Part of a small language model's weights.
Architecture: LayerNorm before each block, no position embeddings, tied embeddings, ALiBi.
Training: a variant of Muon for these matrices, 423M tokens, 6455 steps.
Each number is 50 + 12 x the weight over its row's rms, rounded and kept within 0 to 99. Layers, rows and columns count from 0. The size before them is the row's rms in percent of the matrix's.

# layer 6 attention query, 448x448, rms 0.116, rows 293-318, columns 384-447
127:61 37 63 53 40 62 50 41 40 54 55 57 66 52 49 41 59 66 73 47 51 29 41 69 52 33 43 47 42 37 53 69 58 47 47 58 31 48 39 44 40 54 19 48 32 65 52 40 38 57 36 73 49 49 42 51 37 58 46 46 68 51 32 57
125:33 29 60 51 55 52 38 58 68 60 57 58 41 54 28 62 74 57 50 48 35 34 65 58 34 64 54 62 47 60 52 45 23 52 51 37 43 39 34 59 29 50 64 48 60 46 41 55 50 52 60 36 33 54 49 53 34 60 48 49 46 48 43 41
126:49 48 53 61 54 40 41 48 52 38 34 55 47 51 57 59 53 53 45 32 53 61 50 68 61 17 48 55 57 62 59 31 62 48 66 52 31 37 38 65 46 41 56 30 42 21 60 75 71 55 67 51 58 56 37 25 52 54 52 51 42 31 51 73
128:31 73 71 59 62 65 44 40 67 38 60 51 54 71 73 49 27 53 46 42 59 50 47 45 42 72 34 35 53 61 38 58 50 60 49 43 35 25 57 24 55 57 52 36 77 52 50 42 50 34 67 28 35 39 50 39 35 35 30 69 50 46 62 60
124:53 43 43 40 50 45 59 61 80 52 29 54 35 51 55 42 67 55 49 45 57 35 54 57 60 50 50 42 64 49 54 42 62 75 52 67 55 41 49 55 27 52 24 55 54 59 51 64 27 60 57 48 59 47 54 36 66 29 55 51 35 61 50 45
120:34 61 43 43 41 45 51 38 53 61 53 75 58 27 42 49 70 66 69 58 44 35 63 39 31 60 60 61 41 41 52 74 66 66 51 56 34 52 62 47 53 53 48 49 49 54 44 66 45 49 55 56 46 64 46 37 52 34 60 48 54 39 44 40
125:46 52 48 54 64 60 66 62 49 30 18 63 40 46 63 23 78 40 63 44 54 44 48 74 58 39 50 57 66 49 58 70 48 58 75 56 49 42 55 53 54 54 58 56 42 43 40 47 55 37 35 39 28 35 50 57 56 61 40 41 55 63 51 50
123:32 79 58 36 57 37 46 61 50 55 76 68 38 57 44 42 68 52 46 54 44 58 74 45 70 37 82 48 64 46 47 63 48 55 48 40 59 43 47 70 70 49 43 41 37 56 62 55 65 52 67 47 41 48 71 45 78 50 54 33 58 64 50 34
126:46 29 35 71 84 54 69 34 45 30 50 61 47 38 55 25 44 52 74 65 42 49 50 63 47 42 47 51 46 57 50 48 56 48 62 49 48 39 47 44 24 65 21 39 46 46 58 32 34 54 55 48 56 68 56 53 53 65 38 36 33 50 53 60
124:41 53 53 71 37 59 35 54 31 58 45 41 48 27 43 77 30 55 51 54 73 55 57 47 74 66 39 50 51 53 48 57 56 40 55 47 69 62 48 57 47 35 62 39 30 38 49 48 49 56 60 56 55 50 48 48 37 40 49 48 69 61 46 50
124:32 28 70 51 76 59 17 36 59 64 63 82 38 65 37 40 55 54 80 49 71 33 65 46 66 57 38 44 49 41 42 56 45 84 49 65 59 62 59 34 46 32 43 61 55 36 29 67 59 66 57 61 40 43 43 55 62 37 32 68 32 59 51 55
123:75 53 64 43 36 39 49 51 54 61 40 49 43 42 40 61 49 53 54 56 59 61 13 50 55 52 53 61 48 37 44 52 71 50 51 63 34 42 49 47 46 55 44 36 35 50 46 60 59 52 64 47 54 59 42 43 45 38 51 50 49 45 58 86
129:49 64 48 43 59 43 56 51 58 46 43 79 53 63 37 45 39 41 55 49 44 60 45 52 54 44 38 53 55 71 43 69 54 54 67 63 48 78 46 41 35 27 39 50 39 36 54 63 57 61 66 60 32 37 50 62 59 54 60 62 44 22 55 59
126:29 60 37 43 44 43 53 50 44 33 47 26 74 59 43 40 45 37 51 42 46 44 55 49 63 57 44 52 59 25 64 29 47 45 67 52 59 79 56 34 38 58 20 41 47 31 55 21 50 30 51 49 48 61 57 58 40 65 46 33 57 42 55 46
123:56 48 53 46 89 43 56 69 57 28 56 49 59 58 57 44 49 64 55 38 54 57 44 44 38 81 56 76 43 68 37 38 45 72 33 61 51 32 37 30 66 24 84 61 33 37 49 60 47 35 46 41 56 46 56 32 45 37 63 42 51 43 25 29
131:69 62 53 33 84 61 39 49 57 48 34 35 46 64 62 45 54 42 37 32 54 62 51 38 28 36 57 49 24 38 50 59 32 73 45 60 67 45 63 22 64 58 54 53 35 58 52 52 42 48 49 48 57 47 47 44 53 44 60 44 45 52 32 58
116:61 34 67 52 41 53 51 36 26 68 50 35 65 68 50 49 66 69 53 43 62 30 34 64 21 52 31 46 22 54 53 43 43 60 60 56 55 75 40 48 52 53 53 46 49 32 36 67 25 65 53 56 55 46 65 58 63 72 61 35 10 65 40 48
122:55 52 49 73 65 67 52 39 75 62 64 49 51 35 45 44 53 32 44 50 67 47 57 43 56 68 59 35 57 37 37 53 45 54 42 60 44 38 58 34 45 41 56 51 33 41 46 34 54 48 51 45 73 36 40 37 34 61 62 57 76 41 49 53
126:55 63 61 47 40 60 62 58 42 46 57 49 51 44 57 31 44 60 52 57 42 45 39 54 59 47 28 31 50 44 69 38 55 62 54 61 41 41 37 53 40 47 46 51 45 45 65 48 44 43 62 53 66 57 57 63 48 39 55 28 69 58 49 47
127:41 55 72 36 60 38 44 37 58 36 34 56 58 55 46 54 25 61 53 54 35 40 49 59 34 58 47 28 66 45 47 45 42 56 39 39 46 38 69 44 28 65 73 40 52 77 46 52 58 52 56 25 74 39 63 50 53 64 49 65 32 54 18 56
120:24 47 79 50 50 59 41 41 48 65 54 33 40 30 45 52 75 72 54 41 44 35 49 48 68 59 33 41 31 66 36 59 38 58 27 42 42 43 54 70 56 35 61 38 70 58 19 51 58 56 50 37 65 61 58 60 47 70 65 38 50 33 35 40
129:56 44 44 52 57 72 63 43 52 56 41 40 60 43 52 57 43 42 47 43 42 50 46 44 56 67 49 47 81 61 41 63 57 34 51 37 53 56 49 43 49 55 69 45 48 44 44 48 52 56 61 45 54 54 43 27 52 46 43 58 35 37 54 32
121:62 47 53 38 62 50 43 40 42 70 51 56 46 53 51 45 42 57 50 41 45 47 76 57 40 51 43 51 53 46 54 33 42 56 38 51 44 50 42 24 61 50 36 65 41 57 43 58 55 44 54 70 42 44 47 52 41 60 52 21 35 56 66 53
122:61 53 47 50 60 41 50 34 58 38 52 51 43 31 44 52 49 66 39 58 56 71 45 44 37 44 49 48 58 46 63 63 33 49 43 52 37 50 50 48 50 58 35 60 43 46 59 66 56 31 58 55 58 36 38 60 47 34 68 58 41 33 51 48
123:46 57 51 64 47 44 48 57 30 46 31 48 54 26 38 60 50 40 34 40 47 46 59 43 67 35 35 55 51 47 57 63 60 59 57 57 31 67 52 53 48 50 32 64 53 48 40 58 49 40 27 55 72 81 52 37 24 50 32 60 42 43 50 40
127:31 52 49 63 45 53 33 59 47 49 59 71 53 47 46 64 65 46 52 55 44 47 58 63 39 56 52 43 62 64 56 63 61 54 62 40 67 44 48 65 55 57 49 79 48 49 71 53 42 46 58 56 39 31 66 53 56 61 65 33 65 34 46 69
# layer 6 attention key, 448x448, rms 0.115, rows 293-317, columns 384-447
130:32 56 54 42 50 57 54 33 43 45 58 65 57 59 44 36 46 61 69 46 44 49 39 62 56 33 54 55 38 52 50 57 30 40 59 52 41 42 38 43 65 48 48 63 25 55 47 40 54 48 42 65 61 53 47 59 61 58 57 46 37 41 45 47
135:44 32 52 37 35 38 42 50 63 65 62 43 41 75 42 56 44 66 53 54 46 30 48 50 51 53 56 41 53 57 37 32 26 54 44 59 52 37 56 41 46 35 42 38 66 41 37 30 47 41 47 37 35 69 16 53 51 60 70 49 68 52 48 44
132:53 50 54 58 56 33 40 52 33 69 31 44 42 45 53 65 40 55 57 40 68 48 55 61 50 43 61 64 71 45 42 47 35 50 64 47 50 37 49 63 33 54 34 40 73 31 46 70 54 61 41 30 39 65 31 45 56 42 44 73 39 39 57 49
132:45 67 47 49 59 76 59 33 56 56 54 34 57 59 50 39 34 53 34 54 44 59 40 54 55 56 40 53 39 60 43 49 50 43 43 34 38 48 40 33 59 57 50 44 61 49 29 36 49 40 62 29 32 44 45 65 43 47 28 56 38 58 48 60
129:57 48 48 66 51 43 67 66 77 58 63 54 35 49 48 44 57 39 70 26 42 46 60 45 66 63 42 60 63 44 62 56 46 59 44 75 67 57 71 35 36 53 37 48 63 37 65 49 58 43 46 72 62 48 47 46 56 55 37 61 37 44 49 41
128:46 49 56 57 56 41 43 36 36 58 60 62 69 35 51 66 67 54 46 50 60 49 57 32 63 42 43 62 45 32 61 64 60 49 54 93 55 34 62 55 65 33 34 76 53 57 27 62 42 36 51 55 63 45 39 49 58 50 31 52 55 48 52 61
128:34 62 47 57 57 54 64 70 52 29 47 67 34 52 63 41 70 26 60 53 47 38 56 84 71 42 45 70 36 60 45 61 51 49 61 45 45 48 44 37 37 70 32 45 37 50 55 39 41 50 63 55 53 32 44 47 52 38 51 52 50 53 56 43
126:34 45 64 29 48 45 40 61 50 65 68 46 27 31 48 50 54 42 53 55 47 50 54 64 55 44 54 67 43 30 45 58 56 53 57 29 49 48 70 42 71 72 47 53 40 75 60 55 55 63 46 61 37 46 66 51 56 49 41 44 61 53 51 39
129:51 46 56 57 72 46 60 52 61 39 62 67 41 41 49 33 47 59 68 60 63 49 36 54 58 62 70 43 40 44 42 51 43 67 62 66 46 39 32 41 35 47 33 55 61 53 63 29 60 67 57 50 48 65 72 43 46 61 45 40 61 75 45 59
130:31 72 60 69 47 64 54 54 48 59 38 40 61 70 50 51 32 39 49 49 43 55 58 44 63 66 35 57 42 52 50 56 71 37 70 51 71 63 62 40 48 45 60 51 33 45 45 51 48 56 74 51 61 48 48 55 61 43 47 57 72 51 61 52
132:46 43 41 45 71 59 12 53 61 38 68 86 49 53 40 53 52 41 66 40 69 45 58 58 68 45 56 51 49 52 43 24 57 66 45 53 61 52 47 35 28 45 47 46 51 48 37 47 59 68 62 57 65 44 36 47 54 31 56 52 42 58 45 45
130:61 46 48 39 40 51 57 40 44 42 57 54 41 54 63 59 52 63 65 72 57 60 33 53 38 55 57 44 52 50 42 39 56 60 52 52 59 66 50 48 26 73 60 63 38 61 44 54 49 49 53 81 61 63 56 54 35 51 43 37 52 54 57 60
133:65 57 56 32 57 56 45 46 54 31 56 40 49 64 55 53 57 52 38 44 52 38 38 55 55 33 52 45 59 49 39 63 69 73 62 62 58 63 51 57 50 24 57 52 43 63 60 48 56 51 52 63 44 46 51 68 52 66 59 50 62 31 42 56
135:41 41 81 52 54 43 50 51 59 39 48 25 64 49 39 28 64 38 44 67 37 34 44 44 43 63 62 49 58 54 74 36 64 51 55 48 36 62 42 53 38 54 32 54 30 32 58 42 53 35 47 52 51 50 56 60 49 58 56 31 50 66 54 41
132:61 41 67 61 70 47 59 69 33 46 50 48 65 54 54 45 41 57 39 42 55 46 65 63 46 59 53 36 40 58 46 40 48 65 37 77 66 52 39 46 61 44 37 48 37 49 62 40 65 50 59 41 61 48 55 43 43 58 49 53 50 55 38 48
132:53 56 62 42 40 47 51 35 62 70 40 37 49 65 39 65 31 40 59 45 48 51 45 52 30 35 48 46 47 55 32 66 60 76 43 61 45 68 57 37 56 68 47 47 46 67 65 47 30 61 56 45 61 53 43 51 35 39 36 47 54 72 51 56
121:42 49 47 27 63 65 67 62 47 58 62 30 45 68 47 62 60 62 52 60 56 20 57 49 38 43 34 53 53 52 50 31 46 63 50 71 61 53 61 54 35 64 49 53 49 49 24 72 35 50 28 53 38 49 76 68 61 50 57 53 45 60 40 59
128:55 45 54 61 49 51 58 42 86 58 48 45 73 32 34 43 34 39 39 58 42 39 43 28 60 61 48 44 55 33 61 50 35 45 49 56 50 65 52 36 47 44 67 46 46 45 43 40 41 57 36 49 55 42 60 49 46 49 57 71 61 39 35 35
129:56 57 57 32 54 64 75 49 49 71 45 62 46 44 44 37 31 38 36 65 46 58 56 38 47 27 38 33 54 41 53 25 57 61 36 42 40 43 45 60 53 52 51 53 50 48 47 50 76 26 61 52 37 51 66 67 33 35 45 49 47 39 50 58
129:41 51 74 52 75 46 37 48 62 65 69 46 60 22 47 45 52 80 50 35 35 53 56 59 56 62 51 35 71 50 43 44 48 53 69 22 33 48 63 49 36 75 77 54 29 53 36 73 64 32 56 32 81 40 57 38 44 62 66 74 36 52 47 46
127:44 47 53 71 76 72 45 16 46 55 57 30 63 37 49 35 51 76 41 53 47 37 45 39 47 53 32 32 37 68 41 63 44 62 46 59 55 36 38 52 74 36 42 58 62 62 25 45 57 50 47 31 66 63 59 45 57 66 57 52 58 32 36 65
131:57 59 39 46 59 68 62 45 30 47 63 38 60 45 54 55 67 61 32 42 50 44 68 49 45 60 57 46 64 48 57 49 54 69 41 34 63 56 46 43 61 37 68 42 48 50 52 26 38 59 74 51 48 59 31 17 48 40 48 48 41 28 50 64
130:56 41 51 33 45 44 50 33 42 63 42 57 45 42 58 57 36 65 41 47 38 48 57 59 57 31 31 51 44 58 61 41 36 55 58 46 25 66 29 51 53 67 70 56 50 34 38 42 49 67 50 58 43 42 47 56 56 52 47 45 54 38 48 58
126:49 48 48 32 45 56 49 56 55 52 35 60 51 60 61 45 40 49 56 64 58 67 56 75 47 37 55 42 20 51 75 52 17 60 31 37 60 63 53 53 53 74 49 37 46 45 46 66 46 39 39 62 68 45 41 52 53 39 59 35 52 50 53 59
131:31 45 39 62 42 72 46 54 56 47 31 65 43 30 60 42 79 59 56 49 44 44 59 45 64 52 41 39 59 28 45 64 46 47 56 66 36 48 66 36 31 32 52 46 51 58 56 47 35 57 36 43 43 64 43 81 27 45 43 71 54 64 50 31